Each number is 128 + 32 x the weight over its row's rms, rounded and kept within 0 to 255. Layers, rows and columns count from 0. The size above them is the row's rms in percent of the matrix's.

# layer 8 attention query, 128x96, rms 0.117, rows 22-63,85-127, columns 48-95
size [120 113  89 125  98 106 112  92 154  78 112 103  96 110 112 102  92 102 109 102  99  91 110 106  98 102  97  93  98 103  89  94  98  99 102 111  95  99 109 105  94 125  90  92 110  94 100 104 113  88  99 136  89 103 108  91  83 100  86  88  98 100 104 100  77  80 103  74  89  78 104  95  71 103  87  88 107 108 104 111  77 106 102 115 109]
[[ 41 162 109  90 140 123  93 124 134 111 110 155  72  82 137 146 128  97 123 141 118 160 110 135 117  99 168 118 113 115 129  83  93 112 142 114 129  96 127 133 155  76 129 103  96 120 142 183]
 [110 117 133 141  80 114 118 125 111 106 141 135 213 137  99 205 122 111 127 108 146 163 194 128 139 130  72 104  92 133 113 146 108  78 139 143 115 143 141 118 145 162 132 100  99 105  85 116]
 [ 70  91  99 122 141 142 135 144 151  63 108 150 163 159 190 208 148 107 134 167 145 139 107 129 149 176 141 186 132 103  83  78 142 137 120 182  98 139 147 114  89 105  82 105 168 123 127 153]
 [117  91 138 153 130 187 185 138 121 144 149 186 184 155 170  97 122  78 149 166 174 104 103 143 120 157 158  82 152 173  85 143 166 160 123 115 112 175 117 153 120 142 168 187 168 161 166 120]
 [ 90 130 185 179 122 102  99 131 142 168 199 144  56 102 168  86 162 102 114 107 150 143 115 205 133 167 184 149  98 144 132 160 116 153 151 134 153 148 185 173  97 117 156 151 117 105 138  74]
 [ 93 134  84 108 119  93 113 123 105 110  76 148 140 111 122  95 146 156 113 128 112 153 160 161  98  77 102 124 162 124 210 129 125 146 180  94 140 148  72 135 148 129 130 160 132  97 115 153]
 [130 107 102 132 125 162 151 134 108 135 138 186 210 185 141 132 140 142 176 118 136 142 159 126 107 163  89 132 104  80  98 142 116 145 152 109 132 131 171 100 175 165 127  85 169 135  77 115]
 [142 142 166  92 124 197 150 146 163 106  76 166 163 169 109 148 116  80 163 110 169 138 120 148 179 161 115 104 131 151 179 101 102 161  83 161 124 111 128 127 167 135 119 123 113 104 121 106]
 [137 102 138 135  87 151 134 128  68 147 141  92 192 155 199 145  90 132 135 132 166 153 188 128 178 130  78 108  70 126 133 161 126 104  93 113 117 171 144 138 125 132 139  95 141 135  95 133]
 [142 142 127 126 127  71 130  65 174 114 145 152 130 155  86  73 133 109 145 117 157 105 132 146 196 198 178 135 147 113 145 135 156 121 167 142 156 136 120 166 146 123 121 133  97 108 196 109]
 [137 142 135 148 125 155 168  95  72 130 136 105 195 145 162 155 105 115 116 159 121 130 167  90 115 119  63 157  80 145  94 111  99 119  77 101 104 141 107 129  98 129 132 141 111 144 131 135]
 [110 139 174 135 161 112 134 126 186 160  97 108  96 137 154 114 162 172  70 101  28 120 110 168 124 119 142 108 187 129 113 103 144 155 116 167 151 140 140 130 113 148 138 140 172 107 108 111]
 [182 170 167 121 146 107 147  99  84 165 113 152  71 139 102 148 132 170 178 117 124 137 137 168  95 142 104 117 135 150 115 166 125 194 190 146 154 143 134 128 158 116 120 158 141 101 144  98]
 [123 139 108 104 122 191 148 138 111  98 126 147 151 107 140  84 147  96 154 166 142 125 136 158 132 170 152 200  90  77 109  84 113 126  37 107 111 110  96 116 151 120  53  86 145 115 174 158]
 [165 134  83 110 122  90 146  69 100 153 123 172  72 125  85 118 132 174  68 131 146  69 153  91 110  98 195 176 120 130  74 189  99 185 142 107 124 186 126  72 123 138 126 157  79 174  91 106]
 [135 130  60 182 167 115 104 163 136 179 156 107 112 123 120  83 118 163 164 111 135 144 133 131 121 161 156  95  58 122 118 132  85 150  60 157 151 131 114  75 122 125  88 102 107 145 123 216]
 [130 144  71 123  90 130 118 190 199 144 149 159 114 128  79 163 122 132  86 108 126 112 101 100 144  98 100 116  97  59 116 152 188 115 152 145  94 130 112 116  70 144 148 117 118 126  41 141]
 [167 193  90 181 174 106  79 203 142 113 146 110 163 104 175 138 147  92  96 154 139 147 126 100 117 139 154  82 113 158 116 106 143 152 160 150 148 125  70 155 161 104 116 135 145 143 183 154]
 [140 127 136 151 194 163 152 108  87 137 115 100 122 167  58  82 114 116 155  95 140  81  62 102  93 161 164 115 147 183 100 122 118 138 108  75 133 162 121 124 110 180 121 141 109 129 132 113]
 [102  72 125 216  78 139 112 129 188 154 141  91 151 114 150 106  72 122 125 131 110  99 104 102 142 118 175 159 127  76 138  95 163 121  75 128 108 139 128 112 145  99 113 171 101 164 139 110]
 [151 148 149  90  71  85 112 123 107  67 106 162 133  98 174 155 145 151 138 153 153 192 186 124 152  74  85 111  88 125 153 153 146 132 179 134 139  70 100 171 124 100 145 110  81 141 107 145]
 [108 134 178  46 151  98 136 119  80 136  96 148 109 118 123 116 130 172 145 138 138 130 127 114 131  51 137 102 118 142 196 187 147 120 106  85  99 130 113 131 134 121 152 112  96 128 141 188]
 [ 84  99  81 115 115  96  99 137  43 123  85 143 133 148 118 147 127 162 174 160 112 145 179 110 183 116  58 109  77 135 143 105  68 123 118  84  98  79 143 140 158 133 138 119  72  95 142 150]
 [ 89 108 129 152 108 133 178 123 162 166 104 193 144 124 184 162  81 164  83 149  94 108 136 123 125 111 125 164 108 119 140 125 153 142 120 182  87 102 126 159  66  67 149 133 132 174 146 171]
 [182 163 123 132 148 145 123 101 145 106 102 154 102  98 102 130 138 128 188  83 137 110 167 161  67 185 157 146 201 163  76 114 136 185 174 125 149 201 147 111 155 146 121 160 106 130 185  63]
 [141 159 136 174 123 227 102 140 183 163 167 131 131 128 164 163 124 122 186 136 149 128  60 152 110 203 155  87 148  76 123 123 151 149 150 150 156  99  86 160  64 103 145 132 134 102 136 133]
 [148 125 109 120 157 122 149 129  93 178  92 112 153 152 154 197  91 149  98 135 135 111 161 203 133  93 153 120  79 162 166  64  98 157 132 198 115 128 125 104 163  89  96 132  65 134 105  99]
 [150 117 154 176 149 130 114 193  87 134 142  86  71 166 104 111  69 157 181 191 142 130 137 103 123 155 131  90 167 202 136 110  92 128 175 106 139 136 135 123 123 133 115 163 164  94 184  97]
 [142 120 152 207 146 176 161  88 108 146 121  75 122 121 166 124 158 163 173 177 110 159 149 111  87 174 121 117 136 143  96  84  94 148 162 113 167 118 121 151 129 150 131 145  96 135 173 156]
 [133 154 152 134 152 141 124 131 201 147 131  84 114 134 102 139 182 142 139 107 106  85  54 154  78 178 180  78 119 108 114 108 105 163  89 171 153 104 140 171 139 122 112 117 128 134  99  97]
 [ 73 135 153 127 161 120 157 193 130 130 144 183 135 122 128 148 129 100 155 153  97 129  85 138 111 112 121 177 156 137 146 137 147 158 159 163 148 129  87 121 146  78  72 138 147 130 129 144]
 [106 139 124 116 117 132  97 106 161 159 132 137 111  99  90  70 152 150 133  99 101  96 127 175 109 187 206  95 176 132 142 113  83 119 164 146 159 171 180 112 161 129 182 170 126 104 103  55]
 [106 149 120  56 126 109  81  88  78 111 113 110 173 117 167 125 173 116  97 121 164 147 179 165 155  97 126  75 129 115 179 109  99 141 135 132 139  70 117 183 172  73  85  87  85 102  93 153]
 [122 139 156 159 124 163 163 147 123 141 114 149 152 188 106 140  68 137 202 159 152 165 131 143 114 167  60 151 113 106 158  92 176 152  82 163 101 138 113  77 116 141 110  94 177  88 154 122]
 [124 127  93 136 102 182 120 147 151 101  83 138 117 128  76 137 171  98 199  91 104  82  80 100 106 152 186 144 151  87  47  56 158 126 118  85 113  87 128 109 151 162  73 123 167 150 123 111]
 [166  76 119 139  68  78 144  89 136 149 134 105 124  84  98 116 133  81 138 125 131  50 117 128 113 133 167 172 158  93 106 146 151 103 116  93 111 116 128 121  99 121 109 228  87 163 133 123]
 [ 86 165 125 134 165 106 102 157 122 135 144 139 145 217 118  98 159 137  93 149  98 105  51 114 114 101 134  57 126 153 143 109 122 151 132 116 152 140 122 167 159 124 115 111 122 144  92 150]
 [123 127 118  83 110 165 147 142 102 130 105 139 103 138  63 132 105  41 152 148 126 144 155 146 151 106  85 131 105 130 114  99 141  70  76  90 103 151 137  93 163 201 156  92 157 119 111 164]
 [157  96 164 142 136 124 176 106 106  95 121 162 185 181 152 119 110  98  76 144 149  88 139 117 109 185 103 151 133 139 161  55 155  97  53 152  77 132 146 143 153 156  94 103  99 131 159 162]
 [112 151 141 131 177 171  74 130 158 134 172  86 120 117 147 127 137 141  77 114 101 186  95 131 127 164 126 103 109 186 142 141  66 131  51 158 175 149 141 147 116 153 177  99 180 115 120 132]
 [195 143 165 129 125  97 158 104  75 146  96  99 137 120 103 166  93 142 111  99 107 121 126 104  99 124 162 163 160 170 169 161 162 153  82 192 166 148 103 113  67 108 131 127 116 138 151  75]
 [109 111 162 141 148 174 152 132 140 158 117 133 105 170 131 144 102 188 177  87  91 173 110 185 144 125  86 182 117 152 228  85 125 144 135 138 126 144 142 134 107 172 165 106 148 106 148  81]
 [ 84  90 123  78 105 103 115 128 163 139 116 103  95 121  90 105 121 125  52 102 155 167 158 103 156 109 131  88 144 113 188 137  87  69 131 139 194 101 112 133 119  65 143 106 131 152 137 145]
 [104 175  73 147 176 116 157 107 120 140 129 154 125  94 129 162 131 163 183 158 121 147 112 158  94 160 111 198 121 108 123 127 105 125 183 201 120 123 105 154  88 153 116 163 139 141 121 202]
 [124 110 153 114  72 128 126 124  73 143 148 131 171 124 135 156 100 157 125 120 110 120 172 105 152  94 101 148 124 133 131 181 114  92  96 105 117 127 136  94 144 179 173 111  99 147  60  99]
 [133 151 136  68 118 124 170 109 108  62 137 121 178 132 172 145  93  94 116 155 149 180 154  81 190 108  94 140  71 130 126 132 124 109 155 160  91 123 139 152  88 104  29 112  93  84 123 158]
 [195 142 138 121 106 159 169 132 138  92 149 162 146 152 118 100 156  96 196 166 105 119  91 138  89 152 171 107 161 110  75 171 167 161 150 169 133  66 142 111 133 158  99 120 155 118 197  99]
 [ 54 160 163 135 119 165  72 153 125 102 176 150 101 103 182 131 159 119  84 131 153 155 117 129  91 110 138 116  87 211 146 147 119 171 135 142 117 126 135 238 154 105 120 109 143  75 123 114]
 [ 99 144 121  85 150  87 161 108 144  95  37 135  73 159 112 135 122 106 129 129  99 173 144 179 129  52 143 141 172 119 201  62 113 133 123  94 110 103 103 102 181 134 103 113 134 147  91  59]
 [157  90 115  85  47 153 152  96  80 121 176 126 171 139 136 145 150 140 135 135  73 111 163 118 170 138 102 132  98  99 108 133 107 134  83  98 103  66 136  92 139  82 118  67 164 164 103 137]
 [102 172 101  68 119 129 157 103 140  67 120 207 132 125 131 136 101 119 167 194 172 119 136  87 182 108  84 179 133  83 131 174 123 138  92  93 146 107 127  92 160 167  83 104 104  97 117 122]
 [134  85 177  76  84 139 143 141  70 137  97 114 161 197 169 155  88 136 139 106 153 153 185 109 149  99  64 109 109 136 176 140 140  99 103 105 139 170 168 136 142 132 147  98 103 158  85 133]
 [ 77  89 181 132 124 107 106 136 201 139  74 141  79 107 117 114 147 160  56 124 106 120 116 148 155 156 159  91 153 110 148  98 126 158 133 165 123 112 147 152 110 132 136 128 131  93 152 120]
 [198 147 139 159 137 154 147 178 116  86 122 109 151 154 102 144  91 122 169 137 148 141 116  84 181 134 119 145 119 141  66 109 110 151 103 111 173 151 127 114 140 144  74 184 141  85 133  81]
 [100 135 128 150 164 116 103 100 187 112 124 147  96 198  80  86 190 158  97  81  68 104  34 129 125 141 142 110 208 138 152 112 144 154 119 182 107 123 174 111 117 146 128 180 138 121 167 160]
 [ 94  64 179 162 118  31  98 147  79 193 115 115 107 176 153 161 101 126 116 117 120 113 202 158 120  94  95 145 120 145 166 162 140 112  90 150 135 156 174 123 157 134 113  86  84 125  88  67]
 [198 164 113 113 114 181 174 148  77 120 105 152 181  84 124 142 160 126 135 174 126 182 126 113 149 150 100 169  62  76 110 133 106 114 102 152 144  72 135 117 157 124 104 112 135 147 104 124]
 [196  58 119 129 112 165 150  91  97 144 126 134 134 142 131 109 138 151 192  95 150  64 142  39  87 124 216 132 103 148  99 176 102 139 113 128 130 129 140  61 162 126 131 172 134 168 104 173]
 [140 146 112 152  84 135  54 142 114 164 185 154 127 142 165 122  97 176 236  92 104 152 107 153  99 154 130 147 106 138  85 123  77 126 175 180 153 146 149  90 102 171  93 124 125 179 127 159]
 [154 149 142 135 121 251 142 124 174 149 174 171  76 167  63 104 164 127 167 177 124  86  66 135 110 141 165 126 151  80  86 179 171 138 115  92  96 129 134  81 143 138  93 130 186 110 159 110]
 [132 105  88 133 129 107 141 139  94 149 143 110 167 133 160 142 127  99  66 216 110 128 108 125 157 111 156  79  62 189  66  63 136 146 137  88 107  91 126 176 129  89 118 172  75 116 109 194]
 [191  81 135 134 162 152 135 150  59  80 131 122 131 144 121 112 115 137 130 124 113 134 142  58 121 137 139  76 134 144  97 203  89 152 133 127 120 158  97 137 159 157 113 173  79 171 114 132]
 [154 126 104 108 123 150 102 169 137 123 211 102 166 170 153 114 127  56 129 165 115  87 112  63 125 130 149 161 168 103  54 110 131  97 125 150  63  77 122  94 102 154 111 174  82 159 173 170]
 [ 83 195 114 109 137  98 137 119 156 116 106  98 124 126 111 151 143 185 169 157  74 152  75 187 136  86  77 179 130 126 161 110 100 201 188  74 116 142 135  89 147 149 112 132 140  96 101  91]
 [145 161 129 120 171  91  89 136  91 153 131 102 124 116 144 137 134 225 146 145 131  83 136 125 111 107 113 146 177  99 130 148 145 158 103  91 150 122 166 153 117  91 158 104 140 160 133  96]
 [125 142  99  92 116 114  77 145 115 142 102 146 140 131 114 135 205 171 170 122  95 146 140 109 163 139 121 157 110 120 152 165  80 201 142 158 117  80 137 127 164 160 125 123  99 149  77 175]
 [ 96 142 120  54 113 135 119  52 105 167 152 115 145 131 168 142 155 147 160 114 158 175 178 158 156 176  92 153 109  99 106 133 168 103 118 188 151  99 162 108  60  40 161  65 138  87 167 146]
 [ 92  81 122 211  52 104  73 127  83 122 141 211 112 102 144 152 104  80 149 155 158 155 158 202 112 172 130 193  76  99 102 109 146 104 121 104 118 142 149 125 145  93 147 102 122 134  97  91]
 [155  72 123 193 112  52 117 114 136 184 153 174 159 158 148 182 107 116 160 167 128 102 156 137 160 152 156 109 136 144 124 126 163 112 133 111 146 112 125 152 100  74 151  93  94 142 153 159]
 [171  93 130  37 122 115 181  85  99 167 104 138 144  86 164 135  95 103 148 143 119 187 149  77 126 114 133 157  86  93 105 188  88 133  69 157 146 179 136  59 138  89 109 159  69 158 106 126]
 [115  70  96 178 162 100  84 176  85 143 141  79 169 127 177 167 100  83  65 151  98  79 112 112 132  93 161 116 152 130 102 133 147 107 114  90  89 151 108 117 150  71  72 150  84 124 143 136]
 [153 129 134 161 133  61 108  79  75 169 182  91 176 119 143 151 137 149 129  91  93 167 138 112 144 127  96 145  67 140 107 104 185 123 130 171 140  99 182 142  68 145 111 107  74 132  92  94]
 [153 172 149 194 136 187 151 113 150 101 186 116 134 127  95 123 152 109 100 147  93 105  58  96 115 118 170 149 141 133  60 108 135 181 110  61 136 102 112 158 112 187 102 159 173 119 120 140]
 [ 86 106 100  75 105 100 146 138  84  93 154 133 150  80 157 150 108  99 105 157 164 150 177 159 155  69 102 206  95 122 128 160 141 121 120 153 100  83 107  98 106  75  78 151 100  84 155 125]
 [ 60  73 150 180 133 145  74 176 141  96 152  79  88  95 126 145  92  92 109 107 145 143 137 103  87 153 143 114 153 132 146 159 171  87 136 108 136 144 158  93 150 165 168 153 134 147 146 102]
 [118 144 159  53  86  85 198 121 118 105 106 130 133 109 192 136  88 142 118 125 114 167 152 145 195  58 102 184 121 113 179 145 114 142 148 113 113 130  75 121 134 136 145 133  57 153  76 147]
 [ 87 122 116  84 130 135 147 128 154  73  95 131  92 135  97  98 131 110  96  95 169 186 185 172 153 121  66  96 127  97 175  88 115  85  89 121 105 116 105 150 100 122 129  64 164  99 109 143]
 [131  92  46  83  87 128 180 112 130 131 149 159 130 162  77 122 127 113 193 150 138 134 126 117  87 150 157 155 126  78  93 117 183  80  87 120  59 128  91  93 113 144 124 142 151 182 128 204]
 [104  96 140 155 102 164 117 202 149  93 184 104 104 120  96 127  82  33  95  97 159  74 122  72 150 110 154 105 177 118  69 129 144  67 121 134  70 168 137 131  97 169 110 169 117 123 142 121]
 [160 105 148 118 171  98 143  90  73 149 136  69 135 112 130 180 149 151  93 155  67 138 129 120 115  88 113 126 122 180 143 178  99 158 147 139 122 117  94 167 155 120 118 132  66 117  99 164]
 [172 141 141 123 139 140 175 110 124  53  79 134 177 160  64 133 104 161  89  73 149 116 117 141 131 117 149  66 159  86 165  86 154 127  99 116 121 109 122 178 139 143 110  76  93 170 133 116]
 [162  87 100 135 145 157 200 104 148  43  72 162 169 152 151  94  85  97 118 183 148 111 125  93 145 142 147 106 134 137 146 100 130 125  62 108 132 165  64 109 172 174  75 138 126 106 117  93]
 [131 205 141 101 165 148 100  72 135 126  98 102 101 151 122 123 158 188 125  87 127 192  85 150 138  72 111 140 125 134 162 141 104 147 159 137 170 159 133 168 137 146 175 103 174 117 101 115]
 [160  78 144 134 136 161 130  87 133 152 118  54 124 104 136 106 123  86 155 115 172 108 128 104 166 156 115 151  95 113 130 105 178 108 133 154 186 134 117 127 108 106 115 135 131 139 163 117]
 [ 83 103 145 173 128  94  83  71 138 167 126 133 106 157 173 144 154 174 146 107 112 174 127 183 189 142 136 125 141 118 156 108  97 122 100 156 129 138 151 122 101  99 147 133 124  69 130  87]]
# layer 8 attention key, 64x96, rms 0.115, rows 21-63, columns 48-95
size [ 99  93 114  84 114 112 109 114  85  81 180  93 107  89 100 104 107  91  99 106 104 101  84  90  99  92  94  78  95 101  84  97  92  84 102 107 105 104  91 111 104 106 118]
[[110 135 139 140 153 146 121 127 204  86 165 103 129 191 124 149 163 166 130  83 113 158  92  75 160 178 127 124 179 140 105 145 125 149 151 188 154 104  95 126 130 108  99 155 173  49 159 110]
 [114 117 106 162 109 117 131 169 119 137 157 130 106  92 138 118 111  82 103 155  89  60 146 136 176  85 184 117 159  97 100  71 134 115 151  77  97 123  78  98  85 112 123 167  98 135 175 147]
 [149 138 126 123  66 162 135  98  95 145 108 126 152 129 103 116 124 143 182 110 150 164 117 135 106 114 106 103  91 112 198 199 118 145  92  80 135 167 157 108 159 169 152  87 169 187  80  87]
 [127 125 131 149 101 102  82 106 133 183 120 121 127 134 177 141 113 172 127  85 147 168 185 155 147  84 102 125 116 142 177 181  99 166 137 120 123  99 184 151 146 148 134  87 116 107  84 150]
 [ 71 116  90 140 169 144 138 138 105  97 110 172 108 164 175 102 135  93 101 175 175 172 136 113 160 132  81 167 114 155 141 119  52 126 147 116  72 156 113 157  96 129 116 114 103 115 134 229]
 [134 141 139 204 126 130 125 166 138 140 177 155 155 130 174  79 111  94  55 168 124  89 149  82 107 150 115  98 115 137  63  97 150 103  85 140 158 128 159 169 169 157 107 108  78 130 106 151]
 [ 98 199 108 134  89 182 127 127 143  90  83 130 130  90  63 159 107 118 164 137 135 149 148 105 168 123 142 149 147 118  97  89 100 162 171 141 127 116  77 101 163 153 122 161 131  79  74 112]
 [203 135 119 107 123 142 105  77  39 183 124 133 155 165 145 102 110 155 152 109  89 152 158 162  95 139 126 134 141 141 146 158 144 151 105 112 123 185 172 110 115 122 155 116 122 148  53 128]
 [106 112  79  44 120  97 141 132  93  76 128 101 106 152 106  89 162 153 126 101 167 156 166 134 120 169 151 153 131 112 102 137 115 185 111 154 132 147 133 113  54  80  80 129 116 149 180 172]
 [124 126 148 130 104 136 136 101 135 115 119  92 149 149 118 122 185 132 104 144 133 189  99  97 140 130  51 119 115  90 101 186 147 162 111 155 131 133 144 162 107 148 114  81 162 117  86 136]
 [145 127 133 151 177  93 109 143 181  72 129 139 123 142 141 103 170 126  99  91 117 135  96 152 139 181 143 130 167 140  69 131 136 162 158 191 128  77 128 167 139  84  73 169 103  85 194 105]
 [144 135 118 113 112 106 127 144 131 110 147  50 158 186 116 110 159 136 136 128 103 142 123 103 141 122 104 168 146 135  67 120 129 164 154 123  93  92 107 118 134 123  93 171 165 157 143 189]
 [127 146 159 186 224 120 110 159 177  80 137  99 101 131 156 123 154 107  79 130 160  77 109 141 124 142 160  86 177 139  87  95 153 125 158 111 122 102  79 142 123 108  84 197 129 142 201 167]
 [179 158 132 159  83  87  57  92 124 118 145 191 144 173  88  67 186 154 139 173 130 169  70 174 126 144 152 115 149 137 167 149 145 104 123 134 154 133 200 119 151 179 119  91 130  65 114 112]
 [115  67 124  96 106  79  90 148 154  74 148 144 161 112 141  93 138 112 107 120 160 187 184  89  97 113 110 154 106 112 152 152 134 221 169 100  98 148 121 150 156  88  98 159 112  89 156 133]
 [183 123 165 111 145 104 160  66  83 148 122 153 111 188  93  83 126  92 122 180 107  95 137 101 150 120 188 121  95 154 160 135 152  86 123 102 116 110 105 128 119 117 106 128 127 155 117 135]
 [195 139 113  66 117 143 164 100  99  81 193 128 148 148 161 119 171  53  73 145 144 129 142 113  78 168 152 166  98 118  75 100 127 102 100  51 154 133 150 145  93 135 155 156 142 141 139 168]
 [139 137 131  86 112 135 137 114 166  98 115 137  84 129  98 111 147 107 170 106 166  94 162 163  98 144 156 113  66 106 130 137 104 108  95 104 184 111 149 124 129  88 160 138 160 185 196 143]
 [ 97 197  93 137  86 188 121 135 194 141 170 121 176  95 169 116  48 113 144 158 157 100 132 103 136 141  74 148 124  95  66 110 167  67 147 129 117 174  84 124  89 102 169 164 117 175 103 158]
 [136 130 126 114 150 122 144 123  97 131 143 125 185 141 138 138  83 153  98 175  81 134  97  77 109 116 135 126 142 174 174  62 143 168 126  99 168  88 105 122 175 166 153 110  51 140 137 162]
 [ 95  99 127 136 150 140 131 180 116 104 151 100 164 111 174 151  78  89  65 130 139  99 155  81 117 167 137 134 122 122  49 143 170 128 103  94  80 132  72 117 133 115 118 158 118 189 122 131]
 [111 110 127  79  89 114 121  92 157  80  68 129 117  94 130 143 170  97 118 102 105 162  91 107 118 128 103 102 166 132 147 130  70 142 112 163  74 103  92 162 162  93 102 123 163 123 109 159]
 [164 166 115 131 152  96  79 139 124 138 153 106  94 144 124 142 163 118  96 161  90 119 122 184 144  99 117  81 144 167 156  90 135 119 107 138 111  85  99 109  86 132 142  53  92  98 168  99]
 [215 156 107 131 155  90  84 165 114 125 159 100 152 144 138 144 165 166 100  88 133 179 128 104 154 132 137 114 174 113 143 123  89 173 122 104 127  85  58 199  92 116 172 130 123 130 127  89]
 [142 124 161 106 154  97  97 128 154 120 137 135 108 195 172 114 191 115 154 109 113 128 183 128 155 138 101 140 180 116 132 156 141  57 163 108  68 197 132 120 135  97 165 154 183 102 161 179]
 [138 123 132  39  83 113 165  67 127 123 137 170 134 142 131  79 125  98 151 186 149 153 147 141 107 149 128 157 117 184 136 168 162 178 180 100 121 168 177 146 151 152  95 162 149  84 140 119]
 [112 159 142 188 116 152 112 141 131 181 148 151  95  86 131  83  97 161 156 156 138  97 141 152 116 141 141 143 138 131 137 130 127 118 151 148 173 200 117  65 148 148 165  88 140  80 196 177]
 [143  93 159 150 135  53 105 102  88  99 126 119 131 163 124 109 208 100 102 144 116 136 102 116  92 126 129 188 168 120 165 154 139  88 142 122 114 143  91 118 107 128 135 119 120  87 140  97]
 [116 113 137 174 135 174 100 122 100 215 160 144 178 138 142 123 117  96 113 183 129 100  98  74 158 136  97 126 118 147  89 149 137 105  88 162 157  77  68 160  82 148 157 148  83 142 129 162]
 [155 164  92 152 103 103 120 157  78 128 135 108 146 172 192 102 147 162  73 109 141 124 112 126 143 142 106 154 197  91 126 103 162 143 122 108  93 144 138 132 109 188 128 170 113  86 201  92]
 [ 71 158  86 127 144 111 136 169 124 163 116 117 115  48 169 109  74 140 108 184 153  55 156  82  84 123 123 116 110 122 138  81 154 175 155  68 119 149 141 120 107 150 179 103  90 137 136 160]
 [ 73  75  89 112 108 164 127  83 142 110 137 170  92 157 119 121 140 118 117 179 148 190 155 152 167 145  95 165  82 110 102 147  76 101 104 173 103 148 110  92  78 111 162  64 174 113  87 168]
 [113 115 132 105 164 146 161 138  89 179 144 156 122 121 100 108  99 139 113 123  92 102 187 129 143 106 170  94  76 158 128 120 168 142 164 116 146 150 152 163 121 175 115  70 138  90  68  99]
 [106  94 108 118 102  97  92 118 113 142 148 184 102 172  92 199 187 164 142 134 124 134  69 121 122 136 106 144 151 162 149 181  60 178 171 184 100 104  71 156 101 131 146  65 117  90 103 106]
 [ 77  80 135  65 103 140 140 140 170  96  72 111 123 146 141 131 150 186 126 103 118 184 143 119 134 146 121 148 131 134 169 134  52 175 138 149 114 109 139 116 122  96 113 185 111 103 123 122]
 [155  74 108  67 100 157 150 102  96 134 129 108  84 114 101  82 114 134 128 128 128 131 138 155 107 123 171 129 120 142 105 139 146 135 136 102  94 183 141  63  60 141 137 209 153 143 158 203]
 [144  62 114 156  90 124 111 165 142 135 143 113 120 145 105 165  86  73  87 157 131 129 136  86 123 144 204 138  88 132  66 131 166 109  91 158 128 155 170 107 137 109 110 126 138 191 161 106]
 [146 159  98 157 156 145 101 135 100 167 128 138 108 131 161 118  95 164 136 144 137 115 117 103 171 153 128 126 114 119 173 118 136 126 119 100 130 121  68 123 113 174 156  48  95 132  65  94]
 [185 109 123  79 177 129 156 209 102 129 146  85 123 115  99 140 109 134 136  76 111 144 131 135 175 104 116 129 148 149 139 152 119 156  76 149 138  51 117  88  89 142  93 204 119 171 176  89]
 [150  84 129 106 111 124 142 178 106  93  99 108 187 121 132 152  69 151 127 160 128  64 129  94 133  90 142 172 143 124  59 173 111 180 149 130 128 101 131 172 179 125 100 148  28 170 140 135]
 [108 146 170 123 164 124 183 115 106 122 130 108 158  84 107 147 169 153 118 130 130 117 111 124 121 118  81 117 152 152 200  72 112 156 169 126 127  82 105 168 197 187 109  85 117 112 128 141]
 [180 118 190 114 150 116 130  68 129 211  81 117 104 170 124 156 126 116 144 127 104  56  97 144 114  69 153 147 175 108  85 140 150 106 153 128 113 128 168 132 156 137 127 186 107 116 116 139]
 [143 136 225 136 152 124 120 139 121  98 111 144 133 155 162 108 121 159 117  89 111 104 162 170 135 158  90 162 183 148 201 177 118 167  91 160 113 148 117 107 152 127 137 125 108  63 211 100]]
# layer 8 attention value, 64x96, rms 0.0956, rows 0-3, columns 48-95
size [ 96 102  93  78]
[[158 129 128  94  98 106 150  83 125  76 171 160 146 121 118 140 160 156 135 117 134 119 123  71 107 134 147 154 189 118 125 220 175 219 162 105 106 111 144  38 178 165 144 121 107  98  75 187]
 [ 71 171 112 151 109 121 104 116 130  90 120 144 172  65 122 117  45  86 161 159 140  50 130 121 115 118 170 150 110  92 114 109 123 163 168 129 117 139 180 119 128 125  74 172  53 125 136 139]
 [114  70 109 101 132  78 118  89 158 160  72 145 151 118 212 160 178  87 105 179 120 134 156  93 100  74 107 155 110 170  63 141 129 155 178  72 155 110 145 115 138 120 156 138 112  76 114  90]
 [120 139 158 132 111 147 147 117 141  71  96 135 163 133 145  92 144  44  95 157 125 130  81 121 117 148 156 113 150  99 117 107 149 150 125 124  64 115  90  77 170 175 114 121 126  92  86 140]]
# layer 8 attention output (transposed), 128x96, rms 0.0896, rows 0-2,64-66, columns 48-95
size [102 106 103  88  97  83]
[[ 88 171  99 149 191 174 105  93 145 141 100 131 108 152 167 103 168 142 145 139 130  30 129 166 165 108 105 104 165 124 167 107 123  90 143 164 161 124 160 106 100  93 177 124 103 140 101 122]
 [ 99 165 103 155  93 151 190  77  92 130 100 161 104 165  98 179 133 113 124 199 180  80 123  61 154 110  77 162  90 149 132  96 144 130  97 151 161 160 146 117  80 115 143 109 112 184 173 155]
 [154 132 157 137 138 120 123 154  99 116 116 173 101 112 108 176 126 154 173 164  63 163  89 132 202 150 135 130 174 154 201 167 134 139 129  86  99 151  79 142 196 172 156 150 165  79 161 106]
 [ 89 160  96 120  90 109 105 130 154 117 134 126 125 178 177 145 185 131 158  71 122 208  57  89  99 182 133 122 165 105 159 106  99  75 139 140 207  97 128  91  73 163 163 127 147 126 178 128]
 [142 150 178  78  82 124 174 138  33 121 146 153  97 158 188 160 165 163 124  88 128 153 133 137  98 118 138 135 142 118 140 128 133 157 124 164 166  63 144 131 121  90 169 100 115 129 183 136]
 [161 167 152 147 178 171 178 159 109 102 172 111  60 113  91  96 107 137 143 187 129 114 118 147 127 142 100 126 133 202 154 116 134 179 134 100  73 176 139 100 115 115 165 122  72 113  98  87]]